config.toml
d_model = 192
rope_base = 75400.0
attn_scale = 0.102
init_std_down = 0.0
grad_clip = 0.5
warmup_steps = 200
schedule = "wsd"
decay_fraction = 0.749
batch_tokens = [8192, 16384, 32768]
dataset = "wikipedia_en"
Each number is 500 + 25 x the weight over its row's rms, rounded and kept within 0 to 999. Layers, rows and columns count from 0. Numbers have three digits each. The size before them is the row's rms in percent of the matrix's.

# down: layer 2 MLP down (transposed), 256x192, rms 0.165, rows 54-77, columns 0-191
# gate: layer 2 MLP gate, 256x192, rms 0.231, rows 55-78, columns 0-191
# up: layer 2 MLP up, 256x192, rms 0.234, rows 55-78, columns 0-191
down54 094:535454568476517512480514490543458518527490474480494501526489508501526487499481539494509501490553505469504553465513531510494513485515506504514521510452475531501475485498488509532478480597487491524520529488548540531519529510484511467471470526489456492471481489500521497487508495506507465516505443502487498509503488467482509512488477494501530468511509440516505549523458504505514493470498510507449483523547466459458497519484475476486504522528519482532498515485486516495531494517487504500504519498504525521474488472547507521530544507512451492497471518546482514476487454523510517469
gate55 096:481549499480528473495487537510503482462462473478509450458494499487553527542470486527494457479491517509469514490482534490467482483502531477507496452522522521492472496494524493451513495511469528515488513555515498464515505521490538475522499472526493540536552464504504451500523503501521504486501470483471544511505482448504541480483515501488466499502443498521498503480490473504504524472522502513506524512487537513488446464494533493487523513485531589492467481467505492497507491535520526510472500492508494542505519476498504446489530466490519529493469496528454480496498519507545521514
up55 101:497497462483548496517546505504473478473471488460547519486501477518492514530490514507494507450477494468472541503531529503462507486507499494485529449500494496502469490479523531474474529504463483518496515533519478495526528473528559477522488488517525493488483490516530482516527531533494487507487522532483547538541485469501524534495494459479472484501457528517508461476508521486489540482499482551445503512438515483541506497503506496490531469486501517507491529501466485531539516503468502518476472474480518503494465468538483470455522507494505537521548543500533524530474549517520475468
down55 096:525497454475490503496469501454514537508525519509536509507491484478476493489492467538491503472486511557527518534548502507494547511489508480495528467510524504478597459522510555476513487520498470469533502483473506516516488494509556502479495486490510533503498500472472425504461475486485548476517500513524475468494478533501466512506491474504520523486502468444490540516479529533518484504496506419465489485503470531535511522502519526495483491477498464461500519494503496507498475453512471468508493468483487508456507492472485517516525514512476488467495477512511471533509481500504523466
gate56 095:475482515453489477488547563480464478483479509486503512525466520471498515464475434516446526434479541547546455495474467485516549528511498514524521531475519522503495497532502503498525508519525525487457509535474496543477517552534514505515499482522522519521460519512505485447501519472496482526495542537471521515499493444496455468492481516519481516485491489458493514517505503479518514494501521486516506488532507474494505435470499489476527522500524503534478504450518482489479502508498519459484489499488513463521488490520518532543498486511510479509503564498500524508500498497499496519
up56 098:521514471524532483459455473499439510482527490488462486469500489496508485533485499507553494520474482523468515468565469523497524492456492498439469464488462504542560465447499484504474509477442502514509534455484514518466500478506515501487508515502485504476543499535503514529503493537483522479497478493532494436472497502495563503510504472518483519518528502541520497488477510481512484499520486516532514520452514488512511520510519486509465499486492489528500523533492484489539500455499441537514476517547498498494550512495497514460495463503516489521507470485519484491484484503503479545
down56 096:485490541574498489478527508475478476534527508482489514469487483519511493488513500506505515476492449472502458462514489492475520466508537533479506470511484508512527496489519524531535478465489566548521551542518461513430505505498516513509520504475488530463528499508498518453487460502552493500485487531508475564469496504513525468500493486487506507463490527493480462512491463489529509479453502520493504534503512521503515500477477505476508503483514524544521439505480503505498522473530526478515514511522497513501451483515480536459492497481466538505481533520459470511494497497542534459
gate57 103:515461510481517496520492511491482488501496511478523469452479552485473530514502501517485473482452533483482489490498502511491528511500500518522548525502497488495554482475562527545536536495513511466450505457522504511465501515515497482461508475538497498468546534520515493500500475482544467440552525473572493490464489505513503491489505480482530514507496480526477497472489495470489549472547530496547483534477509502487527511525521510522492499505491505511467502494523437486539530497517518546478522484459493537498515490492521528475552495507557507499507464487498472473481502479515509506
up57 122:507542490498461521517447511512510487519476535503514474483502438490528470489520508500535502522505474539549493476498548474501487456509549484491474497500482535493492479543479496451492485506512537547523553518517492473504490543492490512508510527482530502525499477504479504521522464482531499506513465536474518507510513501484512515518504538503494486521487479466515513541513492529486493534507515514481525468515473491477481497487519498501508522468490479480546505513451503528472502503475498477441445522536529487521471524481504428464488445468511448543540537526512529495487539496481522499
down57 101:492510502596488508506474449501531461504484490518508499486490478521502509496497498499512470498523501527506475515540492517461496495522546491505525509517545497538560497528469530508516526468518500518494536522482472467525512485513494524498501531450588489497488506495495469519525461492493487495489487556488522487529524458502479508546476483496546474494521494504490502524529515478562450471488527479545522496502505513542509532477503478489531490501491495489478506498506485577475470511479541517496456515473469502491518499528531467488529514484467477472489495516501480510521494524467531516
gate58 101:541488479474499501499549476493482518482500550471451484521485525483535509508521486479487522550502526495491497552456495557492500520481507482496555483447490529482498543459527464525540476467486469524475480505494521512502541468483495490537494488507540486483511506531461494476547455523510551510503512497497483496501490512492495492503465506466472497497523537560534487483484520526500492468513493522465495538491500490536467516511498554470511490476516420493506508477454517527509508509473527519520498484516508516448508493535479540499456506513472502498484469466492494514478514501509523468
up58 100:426490486488524484478480531482508489511525522512515510479456530473485497516544518549524506485445520502488484538514451494469520491557484504484489489512491509493500484503504515463464501520483484481485524477499499495523485501471501523472493526499496521500463521502514452522505475492488465453508522467483508511469540487487487538517517488517465518506510504516494463508523488527497499475484534537463494542567423537481482519491542482539503532471474485472508475500468475493538524503504525495517512521527531535516521504539472513496511500535527428543504487471504471518503541519502503460
down58 101:488516508536500523490479538518473529512463496545531535487492462509502518479535504539518496514527504467519492565517518495457490533458531490493502501487464477514433496478514510494506482507505503459595527492483492492528500514524491508473573477488480510462466488480497513486498491517478486489502454504521524512494506495512503525520521496529525538535524493518504549479428522537469509511486518481515504522493542502505499468473516487502474523498489440557508488517491540513490491530484488510528530513498498489491546518517490534486469499518493507523462510557481502488488517474533469484
gate59 103:512523464492501466481519460526493448510513503494484527493517529488512482493501463504486547543491491501548524486489516508481467531480507507508485483475555519479490473514475478482491538464511486497496474549491474509531480482452494480487496491512493498499526465538493487505434483501508508486502455541472485492483469472518441477462515467494513526447503487508528498537480463489474476474454560483481479463494504481455498487511491513473521493476479457490453477514430501488516494491472515463554446502466504509472485533497537492491490515480469501533496522515465519513505514473491528494
up59 110:492450514510486451521476491503518520524506507506496507478484428520504477460498518523500501491499526514472528433493532502467471504516435522524491472518497507503491504543536523528492483478472563501502485476503515515481453489526494484523493529513490522503500483554548488543465499519491452506511506514475497502501537459519494485473484489500456502481509508546511523496535532519474484515514517522502497527494457514492495512502502493477499456503533465493491523518478484484462534492512454475518537522509539500482508522461453416486456506491486530516451511519472462502492514506481467498
down59 100:553537548507474529455465470560505524481460527487489498505480487534481478516539495478481491494490485483521497509514470483511537510519472503522542462490489487493500490521477489483533452494486516471509533485489506506541479526498487490530495499499437516478463532504499568468476473502511496500481471464480464517482492468486469500516500462463486481478513538479496516473514494505502483489505501480494518526528506497463484452504521517506478504501495502488535484476570515507496510526523495550527498501534521503497512542507523451467505517494442494500510498473484521553488489519491572438
gate60 109:443492515516539503497538528486489490500549445511505429520470493481504496494496515516523529468488512471520504505498491487517531516542541482528474534476476525526472501496518529492531512443501524494488486489512539453469456461510491492441512499484496499483522497487508519497505494480548533498534478525522543477476466464514496515465517512453487491494530523503546466518477485497477463470483529520508510508492506520467502493465502515506484474514471487475495543530497513510450546503507493454509511518500500527500499501424505499534515505483536539491527488516491470487556537473527470501
up60 104:489510529486545524482471511463470478466507474482524473504483478536518431462527486469498519510475476498524486484473495479500472496520472496462537526470520507511485453463521505511509493529506522503456527487526476512510492517460554454551474494459512521501541488545525482499495498488499531474500455504512511476498516498493480510453547448484449547478440523486519509499488516525523500518458473488483508513468448509490524549517501472485478498445498502488511523507472494529497549533516458471476492489499528499491520479508538475489509533493523500489467471473500489512505508492535485512
down60 105:485455484561485552506543524519511477499457493480526491499480476475537485517497506464515516496511476469506503447481548484505520513499543530497544508513499512468524487491499479516513539442487488554476493475477532537450514502487508513481513513508491478459537504473488534541502548478496481515482447508472550499540503536516550433512518472478501540511446498478513501467502502520516493510524511475493486498478485497505503539511509561497508487514543480517509562499462469507463494464501526515531478499512503496512495504493515517520497539479477532518522518519516480483476515491505487500
gate61 094:513461476543543501526503477468515497512541495491542522498464494492549524489490493533507489511482494504463480523512523504494490541448552483482519459505500463511514500482502532524490475444486523500492498498507488422530525421520523515455494465481477509509484464495541492518479494494513505471526516542472484488480495485488479523497517467528510488464471484510521490522475494466498479543490495489460506523533485508517517474533496515483448496469523492506504521452475494505523473533442516501491497446480458504470497519472532487489484488480500501504507481547507469519519472471510494558
up61 100:467535512554532463519485470493503522545485504557524543543481480527562495489514476562488515504496502497476504470477470484440492469501497494499488474468461534538530496468519480493483488515517500503490520525488525525474538491462516496481497468516512488482528484498512491525528496453519530529506518500476477513514504481469511493487501467484495468515523530493518494471506520536502468485534512507462519534505490467478520510522499513469533449515532472530531534538454494486471488487527494488504479488526485518566503531490529516494528447478488496502508506475489488480465519475440547514
down61 097:481511510497530462563483505494523546471503484446515524528505511503486474468500537504468499479461471512521523544495541472542524487509441516517508464516476530504474503495527517481505495524508533449520511482515462458527510482511480513510476437504495519535511524524494479512511515487498570521512529498489513465502517486524522526446508524471496450502483510528511541486474495496537493540544506504520490502480532477509500457493460514525484508499484486553473500482459532473516514477501442508508520538492483452472502459493521477501514505540513514515528482500491499509468467465482493487
gate62 106:506479497497496510565496499509476492450509483564457469491484536490467526519490467491487537504498513490510459427474494470503489529509498486492490474527504535514509539493530452498521505565490504518472466489522470507522479493487529529521521496490553497492498484493466525512502464536469497534503502473514486471470522484480484516485502517513508501512479526465519554481492469492538531453487514530509507516484549511516532546526535466526461462513499491491507467506508516512533485500479486507474547521548494468495483449503510545517514528455496498490488459499471534488484481484464502480
up62 096:501514555500563500470524525497504475534500529466486517484501468502505502453498518535541516491475488528479497476487475516500521475486525473528481483503456546527521482543501481557496497481520534517490493535504512471499487526434532483507489481512461516484497518506478440505475449491506468490509510521476551493479489507493509533508506499506561527504501481502560460509441536493504500502486502465482510489525550506493476478423504483505496538478486516524482526492467514509530469485505535482477494533478490500470499506494499486480463507518497488503494540472511472514447506483542518530
down62 097:538488496516424511530483531497478527501462504510479494546519467497542492484475485505496492498498491510531527509474530511532509490489535513473484474499542488505524507499483507497512470491499518498507460524491543530529504474516515523494516492485454544516463483496539467496492512505510539506541487539569492496483501520488494487501503501501508512492486469509496513504497481529488517459520496519506543479516511456491462491478511551571472445478428539487501483480486531532500519532491472557518494525489491461544491521524519531477494488477509490529522499492525482514491514445469531440
gate63 104:440478472474501490497464454511504481520479479509519530506532509497489444528447495548477507540509532495506547540509494498496520475548518522514521465533513503530534504524520476544549474520510499543488505489531502496530533507505505489463458484505492510444518483493500472532513483491527511504530491561523472497511512510522530480493486459505574492470508464465497539508488513548497504490491519540502499511487476520532505467528534510457479468465499523508545513517526514522505495499501524477491489539480505506463533479494537448474501482496510453492524509500492506527507495507472539506
up63 098:527482503535505529502541528514495527439522500505506514513526506496513517500527536484522506492499528510477480470489497471508546513502535449472496498484491478500497503489506480500479491500480471474505452487439573538525440517526509497568486494484517486519483464511484473483456512493573488475510518461485524506503484503442471502520534516495507522479444553524502475480496514484479499463565491520516503488445506494492482514516495486482479546466492496531466501520522471497502487490491487481506526505544480482532516501501484490469500513529511502523488527514500511453480475474459452505
down63 095:460535519534522530497494514454539515475489483462452488537525547485500472473468512510476507520463477502496530531544535500479455556561491509483476478485481532528526526521488497523444470490504503470524512516502506474487495479488535499509499504518472510480468484486495499475527500528525487529509511460522461518517545480475498508514480519486456466519483475519464517497480483509521467475499459518513458493514472525508502530496550552477481488450537462494484514512523538490484527548521470485506544504516497488527507468499505492526492542514511516516502507543463488500536527531493488530
gate64 107:480472513541536487501489502555515494482539518463524541514537498490534497495524500502540491490484543528507474494506476572503470567514491493465542481462482487502507583491532500456469494465473493501480517544479494515497519497531496529510509466501484511510516516529532521466517487499497533478466478529464507486468548455517518457533517505510480464476506473526488509486486446508526466516503477500518476487502485471484575483504484498489487513517513506543499453526507489490518513487460507504516517477516514510536494523470517493499495492442468496519508500500544502521505505478526509479
up64 102:495534494488520490539475511531484523458507473533455449472514498454482509466505502479496476525512471471530467484510493511481482533512479515524498468534530483504529445496514496479498504484509500534463536483469516485469500530513501522459524542496516483468530475496527482547514507488520485514536488516483466494463500500551525507495458468505515505489459525501494516508531494532459537516471467480475553469497533511494471519504466495499522436541555487453488519466537500508487486485494522480522494509498510493522494471493471519513561469580503535505524520529502491494487504503497491517
down64 107:540577524482525553469509458494511478508506529514500505512504519524470508459525472510529501490514546480492530514538510496492546461488506485509525483437535458519522506509517487527484514478504468551499514498476494530496523481478506529497530532513504470500468500516526491524519502522487547521478470527536492501496493492525503505491493482493445538492505510503479513487490494480500492536484561455482478506513552528520487491522524479435473464491503491467507520492501473488436436473468474489474517476554535486503510480478521477527470499495533483466514491482508502476474503490480531493
gate65 099:516525505542488461546484499488500508465536538514536511461478480551496496509516489513500523458495501489495491535494524541493495521508489530483492536540514507485482498536527528487508512476463495497530459487455497502478479455477484503512509531520542510520482467494495506466500486513555486503506527498549486488482480449510541487469512495550529480481482507503508538516523513501491489518486500506522538527506511492519428472549524464495495476464553479460504538460494485513476508467503456482501501538492500534495466472512488477527478505451487468475519495528497481468476502470490542563
up65 111:515503456502504469501518471519494455483555500480507521473502519510476490504505497506496494507492450505511531509505494547469484537464465483526472451531498465509536465451485496536503501504514494512489506511494490527499476462479471523496506514457478490471510520511539519472478451529490537454455485487501507505477502482477486520526499494468550490511496485508532504492473479500506472527449454476494490494519482466492487491457496537474508497544516447470508502544483519490519474485535552476516490501476468492485543541514442503529483531465514498455474507499516456487486511500552464547
down65 102:494493477496513509497535541527505495523491465480464485491483486501537510540480470484523517487530443492528526504476528465498497495476518471522477475451442479494575449482481496485477510490488507466535523500553520480507482492557472490470492469491475495475517537454476521506473508484481504499491470479474513560513518490504492532504494457494509517526487495512513468505480513481489510521439518481525501549478563483491490459495504493499450466526496491508525477506514476509530487504525500482507515462517543499514447518504478461479491533522499534494534532505496491521544533496524473530
gate66 113:505484519506484483503502496495483457492500503470485500474507516509476498452480483513513528539495474533498521543495486485526476509511505463527501513459566515496490515500524522519540489477525463494442430511503486511502502504484527482520526532495484536500518485487541520534494462500500506494457506467522493456502500461487460521496523506554481529533483507489492577491488488506503512498431522462487484446516470472486482488488544495501474536486509503554493454503509506494506503507465482503519489504505499496412469478507515524470508536486528515532515534559521525506485485500515502484
up66 110:519459478489482514518543503493562514462511487520477493509539530435491507524491493482501524461458485454478479476507512510500527482470527489486500490481501480506510471522488525474476482473478455458498479541499491481513546502519452474466512518494499475480510428494538510501512510486530516472497505499464514496479526517530490531505530498509493517541488512468522502499466487510488441478517512533469518499522528519508461522475551506518497557470494501485559504485475521486527535488483514512527536518526460507529485460513486489501467458525519484543534497511504496544469516527524539532
down66 109:504497491476495508498507531459478505510496469518509522514518492462516492515577461527464491506526523504584489447472455474464531490530482525480463490464473505545494541469486531504465529521484488528501493561508461499484519490529499478537491490508465507484478456495490533526518480539521476479508511543497514508512464567497538506519494508482512505509472489472525508535479549506477493505483481481493505467506521547508505512526549520479465518513479487507492518507467482505538515487503470454535488475528493491534508505474480482512534471525530487527533516494492483501536486477481531501
gate67 096:475494489486473491450496525512493498548480512461470550486507480507494515536478522494475527535459527515488495479440492491491498467500519466569463527517487538454512463524512481510494504512477513499492440502490481519517502480519483540503506533485496497487494518542523555475516475554547492455448497499482495511508467465529476525515491521520505454514474500486503494498518499455505535495519518507519478508463521474441520494513518506467511543486517457478493557546499536489518518507525492528535518489499481494470484522515511507498505490484521458446480511531492480520496499463497480535
up67 100:548470492505427503511486500517515526497493557485476538529474521497527528494502481466499486462525474493518485472494519481535483481484446500510497509506477554466518509541500465488542502521497497498464511502476486518490461535493499499465468498523524520510516465519511523513465495523492471472438532489537484489474477500499475503479472508486468502494476514481459487481488466490501481527508524545537493554493494520486499490457521527512512525469510497479484544531464479503496441510494485536480503487557490476499495504503462510527497518500485534434492549523488476451469503465468475491
down67 099:526511449487499520496497518507508488491544509498472495503486468500526551526496475505505500546519475478500489509498542466498492504464502482495488500527517491546505456498537503553495522513517445482459499483501468516469459520541487485494498543506441505509503508544499492511490488510512480508489533480462525504449514535490506523470496476536490493495512480475513518514536501488524495458515546467435496495487514524544504502510512509502452531498499492519517526541517478490486505472494516513478531438477521509463504543506503440579503497450525476523527491473519481496519528518509450476
gate68 093:488551526531520517507520470483478526475516503454495430546466452522482508473504511535566498513515513485497515537488545536514499487481500505491549494520522484491483488487516514484467527521459500480485463490514452499517458491513510440501499494495493477505479462486493514493524480542501485477492544493467488500515482515528567479541475508434559499505543506476493495514468510477502518487499475497487514458431476517510523476541501503527503489486499507526505494519514480526495465523500459530525494497477497470480514490500466510500478499501507507481520461517540493501503494478464440500
up68 092:472539516505486542511468469523504475510472510483510481482496523505532503526489467453500484489527550476481482538516490499487460468495509469444505484491516517514543497547505492537462488540485491515525535504531493485491476493527444547521483510470429512459508484476453527537521509464453476509456481469537482463533430535521522496511508515508497522512544506494527476497498521520525506512494493524515498509488525470497479545519434542500498503458480543486486496521520489512483475478498484513527497449492469508501496490497504510524494523534469501488501468492518451512505512498506489484
down68 091:515467491461488486483478519473514503494502491485519509500570527479505498481508489542529476540518535512511506462514495489518491455487516469489527536433532482501496470510477489517471531516489505429493505458520497457506539469479471510499484496516512507475484461493482486486452507487467506466510489494498476498469536504496514482440458501468487528505499562507469471503520519492471515515509486490492464469468557493495514480494458494519516483489562537475494526491514472529487472519483509491503484523485486484543543536501479514534506486547479481466520565488518495532461533514499495498
gate69 099:506536553499479517506523458501521506499526504471488485465472465478536495516481461570493502510507443509506511488490492464479529520490523557564524450502469543496503510497504507510543493466460450488489546485506523543449550512502524565509493522517478485521519522517538510477519524488484506528493488510459481523470509490536525470513488517505491474505504490499516526537519455491529513518507546503446520460532448530537508538464507475508471500497476469524525510513494485502511515536493507499523494507498467486497529501521491546513505481489497485494512488488508478530475525498485499528
up69 100:451495463480452569549493487487440496486518483482478490487492492520513495491477502516482472484452481489498484511466504485508555494561495481496521486567466524485487525489518489440480498526509487481519539515502495492483478501486515498507470530451502487453519528499512543554504522521533507465503491508483505504447491485469510492471470495479490478471473483504480487518464481503522510481515552496475525540479491510475512473452500518496512521469478536523545483499481514528457486519486473504527515521467519484484508463482531497474511485486508506491525485518514504519445512511457560501
down69 099:484486500541514504501455517483524500510493453516463443464489464496476526500478519523483508521467545503479490503533486516523523500492465478457459466506493537426478527508494484483519550487463503503476461493511499462538508505500490484513483509476472503522483492492488533518505533535473457464473493502481540489539500510488532523478487466483490489474520464546524517499454481447509524494481513525520520520515476507459505505480469531517483512507504537515542505477470531480514536523533429440527533495486500515508566484530508508508500502492497505476486480457485527512485485488517490505
gate70 094:517513511549540473526490493474523491512499513525511539494488502481569514491499526484464475512503496487535520489527475485482523472519483500496457479559474528529501544491525509508490491504491541499480508457539521478474503486475546485471509458493500469541553531516504511529454465481454489494518524479491466482470490465507528551491506511498473482496495477503510513495507484498505499508511501484515498523508479489528502468470483530563497557475501479546475520493515516482472527556496523499519493504485444478537538457487511494501491440470470500474480527463481448483506486473503504460
up70 101:505478481495466533541486483519505534499494544484498464532504490520486521487492520534446505481491501522505512469492495509487486511466516502503528475448513517492533511525475523480499512518504465528439475509488471523492475548514442505505497512499534523502505490524468548496526464474524528469525540545496439512486472514554502485513509469540509511528479476463500512467474506529494515517517525546506498473448496516483460498519490461494469490513517524476496525512498454528529475496497491498485531528497540555497454543486504494458554520485498526541510529526511512530454489503477493499
down70 096:510514516532479529494513494541488544471494507545497506475494498512474469493522447517510460473507575485527514486530514469449481488549456523483521511518502523493525507471504522506501491458540502545529495513495507511505532518517478471492503515486511514504459490503492498572446472492500494491477515504520521463486478522496487475521463498516503535500494492497450487506528524442502481496511472518527503509506493521505463505508536548458520484495478497504487536510469525505439560507484524474471478475506509503572493492536510515496496471455515502481491507456495507503512460529542488537
gate71 098:497499483490500492487480482504496498478509536524552497461504529496525538496476471499458481485558471535505491494474560482465472525530506543471469497511521467495474513518501501451530535449496496519462509508494564513479464486513462474443500499478527491490520493501487523486458511508499505509491472495530532453519468494497507457516536495457502544492482531460505516476480518528521496550509530530531473564476469519486475548519511493471484495531532505512498509513531516466460479520511521524528482525512493506492467512490508455550530509486510498534485498490527512511468493500482513465
up71 096:514542517501428500507535479539520498507492531529530494479466468503518463535498493498509458478545489502478508520521469496493489522495549515489489488535495493530486525505500482473496499480520494513480492501501474486508474514487465477499483504499559506487504486553520480457489463495553464512533494535541514430500461445489517508506512476482499564510525494499547481481520516540475524512501497504467482521518476558518523518468521513506526495507468531515509492527470565480486525495507504521485481548505511480523493520455483453535504511501518484509485499525443497502480469530538510499
down71 098:513528466534528481472499482512485506479522480487496473459483478506549475477517538506476496513506520490462525471527496505504516496562515516488548531498496441521480481476489505480535473495468535475525480503492529557504494501520518517541497474504426522547503481499495494530458506487504500544475527493560539470504495541530482506504504498499517533494464518469489508495493531482513542511496493476497498442473485511488479547465507505511486481517526474517505510474498537494474502490494464522494451489530505465473491480495477485492542478541482543506465555474535517495530527538484478494
gate72 104:487531543477480475471483511514489485523549539508498520531503552498443498509522513496537490490484512465530489457472480522469514473507481474486506509495494514443511509522494509558479483471510491478503520509518524495474443481507523472528552475515486489497498508493487502469558504537517485482500489476477520506520517491452442533490523540501517536505541508482487516477515524489522535476482491480522493483449511521505509488511472503494523502504504495519502490499479471479489544455512480505502525554551491483491505514510484488540502511562533493522531532500429519491515438466490539501
up72 110:493464518521502532526501466481492501501503463538432512484496489509493501474500522525507549491479537537518496501510464503509448491538511479478523489525482484526513505470551520510459477506495526537548481508494532531517498521463501548479481529460499537506530490492468503528529508478538482481526509531515478489522536498513500536525497490533529439520510523467523507475503553476469479531459481544448501527522477494480504490459447478528494497525526469501504505535529475513527538507522475498501475510496518517470492509488500486505506500492482494473481558505546509481526563504531490499
down72 108:478530500482515479524554507523480499480501519497482504473501507480533503515479505505535538511471516516527474509485505523542497519466583477514482497490499494495460522493496477499473521513486468516550495494485552444516496520556529470490538484543521490522515527462551502526496490477496498499522485507519514538506500510508523513486513487457517507556522485507531504458476473560503522483496517519477520503507469463483508449485461453525491524487462463488485496524467543532485551505525536508439505447511518483433497481505518533489516488483504511489506504505512496510476502491521470499
gate73 099:518466551474478503503515509516492525486530548478498487496487494490516493541462445515479554518512518492525494477544519453504515451529545493497509504481494525494505461531537482485493500483471529511476539503534536478521488479488505505552540463485499511474496531519508504463525488500524543513447483497469506510515528525493438483498531498488468492523453515446498469519482498479529508505504488481537494483515492472504503496499488491478485467516495517534526480501532459472489515464486483515550484500512505522514489403463499503525502457506497523511489508453499534481472500472507537509
up73 093:483520504462486506505466505512448497554478502515514511509491500547475535506473495491478505517488503515513529532479521505487538478523510513481487508555525499494494499569533491511476503510591475496453529482481463488495467511496513491477530485493473475522445478459483551522457510513512464499495515467496489496458514502472510503515491488502531466464493506512479524517488439514514551509484501499480469505473499523495504507519510492473525510496521475532482488505478535543511514510466496520490530503487506514476482499483503536521516521530465462512594510482503498496501493505497582517
down73 099:504511507536526516499482527471493495531475474505543524484505480474444505540439461488519545481469480474476524523493490526527519541536481498478505495471522497540478470546520453475489492546537480473493489478505501469552463463503516513484473466549513539519515474524469521548526478473477490509539474458460493482528546481497521487523464495483506491489514504552482508508484490544510493498491452514480484502470501496494502479496508477443457507512499511522485465496496516467505462493487474533511496529493490493490490544528505537486509510535492489441532512521525492505509491531478484519
gate74 101:528515495478476524482510486548517509516447450517464510500494521513483550509480510496550534460504520450519442443522506473472474469464506500509530505527480525523496524525479466542519521472565524492501508534560505504486456468516474535474519499476509526468477512501485515493526496512493535521508525513488502481501527481528446475527492514482500473478501485497490494474523481508524538486567511500521496527485556505540506513501505521517455438509499555537487527502503517515542515494502505489500495506498493506503492512494507536540469484481521472495488508482510504546534508512527478481
up74 100:479504513486537530489505441507501483506516469524517465510525511453485516453530501475515476499472508530491462468483489474522545455516539511477519501495491521514518535553478513491463466497510492459497471451503504495502508497487498482497482501470504496547509534507494509495498470512501489523519527500548514462510505499494477520476518556504513508504519470524495508501525519471489485535525512505531480531489514499536520511468509525561493480462492514542485520503519468545529485511468545417486523496472490496493451509529436471519462516512495462447513482531488476491521481455516473505
down74 097:518536485456470497489482501527498522490503477489480495535472504516503512534517536502525466513521461497547470475510534503533515516470489484520545466458542485470487466511481468493505528500506521541480435490491564509486558479512494464481510534499500497482499534506479478505460472458454499492507490480481530518511577464522526531517458445453510497524522502495513501532492504500491525504501482458468510509490475518504500473500511494481482484523491484474490518454488477508522479515481490479530500475475503512507467498511546491536478505479508500514524463502519474493433501558532510465
gate75 106:432500487466512502524487515526518485507535487488487475496502540510487496517526476542484541499461504488545451506503494525481433477483532460496539480508536499489515505503498484505490525502466488465508516528554510515517489517505493502508505461458531463497484460519519546523507511472482522453504444528486537536491484527480504482533528474541510523498485499459485496568490508464523487518480488477493531478512502510501551510485530480494526512490485465535509522513459491454504501518478498480507458508510510496532510497486537506522532507501508515516533535524575530537494478514479522466
up75 106:538426527511547497502545477506535475475491462494485467504495546503509529470476472520489500520494483488513530495473482489454441517546482503517487508500476520514494495505452500476559467479489510530513508474459501461505494533501466518477476469532485556521531502498472449510505514475485461478464484497477526488528483488527502486546487488558495496471465478467487493538499478481472518498478518517515502496491489526503489488561462470506542573480461508462493492511477523487494453516503492514517506503475518493521481519505472496482510517489530477516512473443496489489517512508501483505
down75 105:475393528505492530465442474529540495502465469458482503475512495480508516480504494528481484518506486521558553498501471490511540479508472504522481436504506502505506482498489501466515484508487484537489487522472497517509510485514469506497489486499532513508488502485520464476515478456512500458577516485515508512516494502514459510509520517522456523515542493483491507487531507500478504524503456514528494484458510520502472532473473513504501480481484491536503458511484478495544510469532472448483472504442479525518498499487514495543475495482532511497525495490483492539500528546481452532
gate76 104:486496451542475509512499524493523497500531486549456477493443514507468534520481524525480516518504523449500481525525504526465480501483489522505466537536522502488505482506500477510495570488508480559484455511480509452473503495500519517521493463519533493466479508481542462447500476499543524486521522498457447485506502502497518508523510494473516497508494521548473487480498517513505471495474468491485522512520478532512523490497444542482506501520507516529458512495474508481491534514457474463486508545451505494486474474490532513497479519571517494512540498466494517478471475512485546502
up76 105:469555498492508503507479450534510524527501499477523490486497499512530461500474485508469471542497486539483501501472537505509518493487475495505497522519500511521523467515487512528492525512535521492483518528471512517506512455518529524432493523532438527539532539529493505502478510497551473466493527514517544500552494533499523539531455524505516486508475538523481525481496506471467495516471486511481525511450543493476481493499517562522488516509483554508551497527511479526509491548534524482511551527505495522491474487469495462520512491456497497490488488546499495516526530513527543475
down76 108:510561483509469453496508459466529508457477533490492467514496484516466464520490481525526479491495456512512498483515468509430532508530538485523536529493514460460506504523529490491503536497506462494480497525513482495473479503537523463512493472527478470476478515515469511558498488456494549483460477518513483530537516485490508492472460467495509549534499516468468526521520506510508514499504470489475543508496520483485480497498482461469495508522481482463529563478523491507491486507489567550526514516577498498464517506491489467488492510514484506494503515499482474518508531517506495529
gate77 110:476471549511500479528500487514494524492540523505482497537514476507465470464468476486515521487465526499469503496439471493491500479510503495516517505467465521510475488503522505498479479524484472525447482463492532504494519536488476485508545513492537480504476516529476541497526430483485498522498494561493511488501448501495488460478508491492477522508480510477511471532473529534498446509467526501501459484496487498428533534514500505491492499472504473513466506502485498494443533476501455540529504544511570485499482490527504481524521518467507529538504505496486520508451535502547486470
up77 107:556511563490509523507517525500564514507519502539515494467518506528517487490518515510507516518488495499469506482477507461503482487471491527469503515481537511473520461459472523489463500503463507479479495562459486498447450504444515512494498472471472555529494519521480507503483525456500481513479495511535514464512475481468487491494514482501505480480498488506505480518554472538542504470476483465489539500493526455486526510481493506448486531511518480502500543533466510505519480458571480501501493507485511520483477520488486493491535483528519491537456515465528479457487485537522480513
down77 109:515534462566478525528505533456503502512457496500523502435498538516475519504482533471492460510489504480482526526514526486503496482502467521463553465518503528481542519480488533491528482512493490527539500489471511506496499505487498557493514483489490485500499519540494517548513466523538488498480556559487447479513498466511490484523544499490533463522504518453482510432490504543475522499515549500508497493493539526488471455479505517510513534474515498509516509507522512528484489525498527482520467493519478460496495500498510476481487474521529508535485482499549500523481445485474525469
gate78 094:514503509501526510558474465484504510538506484463513443464491509514494474512530500506486479508488513474464522475527505556507476530514515499532477535525478467490447554453506591510487525444483521542458486532491507484482522493473495489487527437478514530500533508508541492499506538466506521514458521528486525510450517525500500519477529499502522484509490468476545478498509514528509472496546515484510516521523457534498519472497511512508472510478496442477514500477488494482519491468489482468477490507514506503515482504491478500513523507503439488484523514492490510462537511489540532514
up78 091:465512517498489539517497530508534499547491502509500474484476521487470500469470482527512509451506479488513508501483489485523499513465508488496526480532532493492499480499519555480509554520481466470516485470515502498510471524494498456486492460481491522466489475528468586489481510493527515522520521505428496506543523462521528490499470471486501521516535543463470520506472542522463511518502500534505493472493466507495517488513468508478519492518492471544477519525447451464485515446482491478548521502494464502485469500510517490476495448460510515503510538533496441484492503493474466513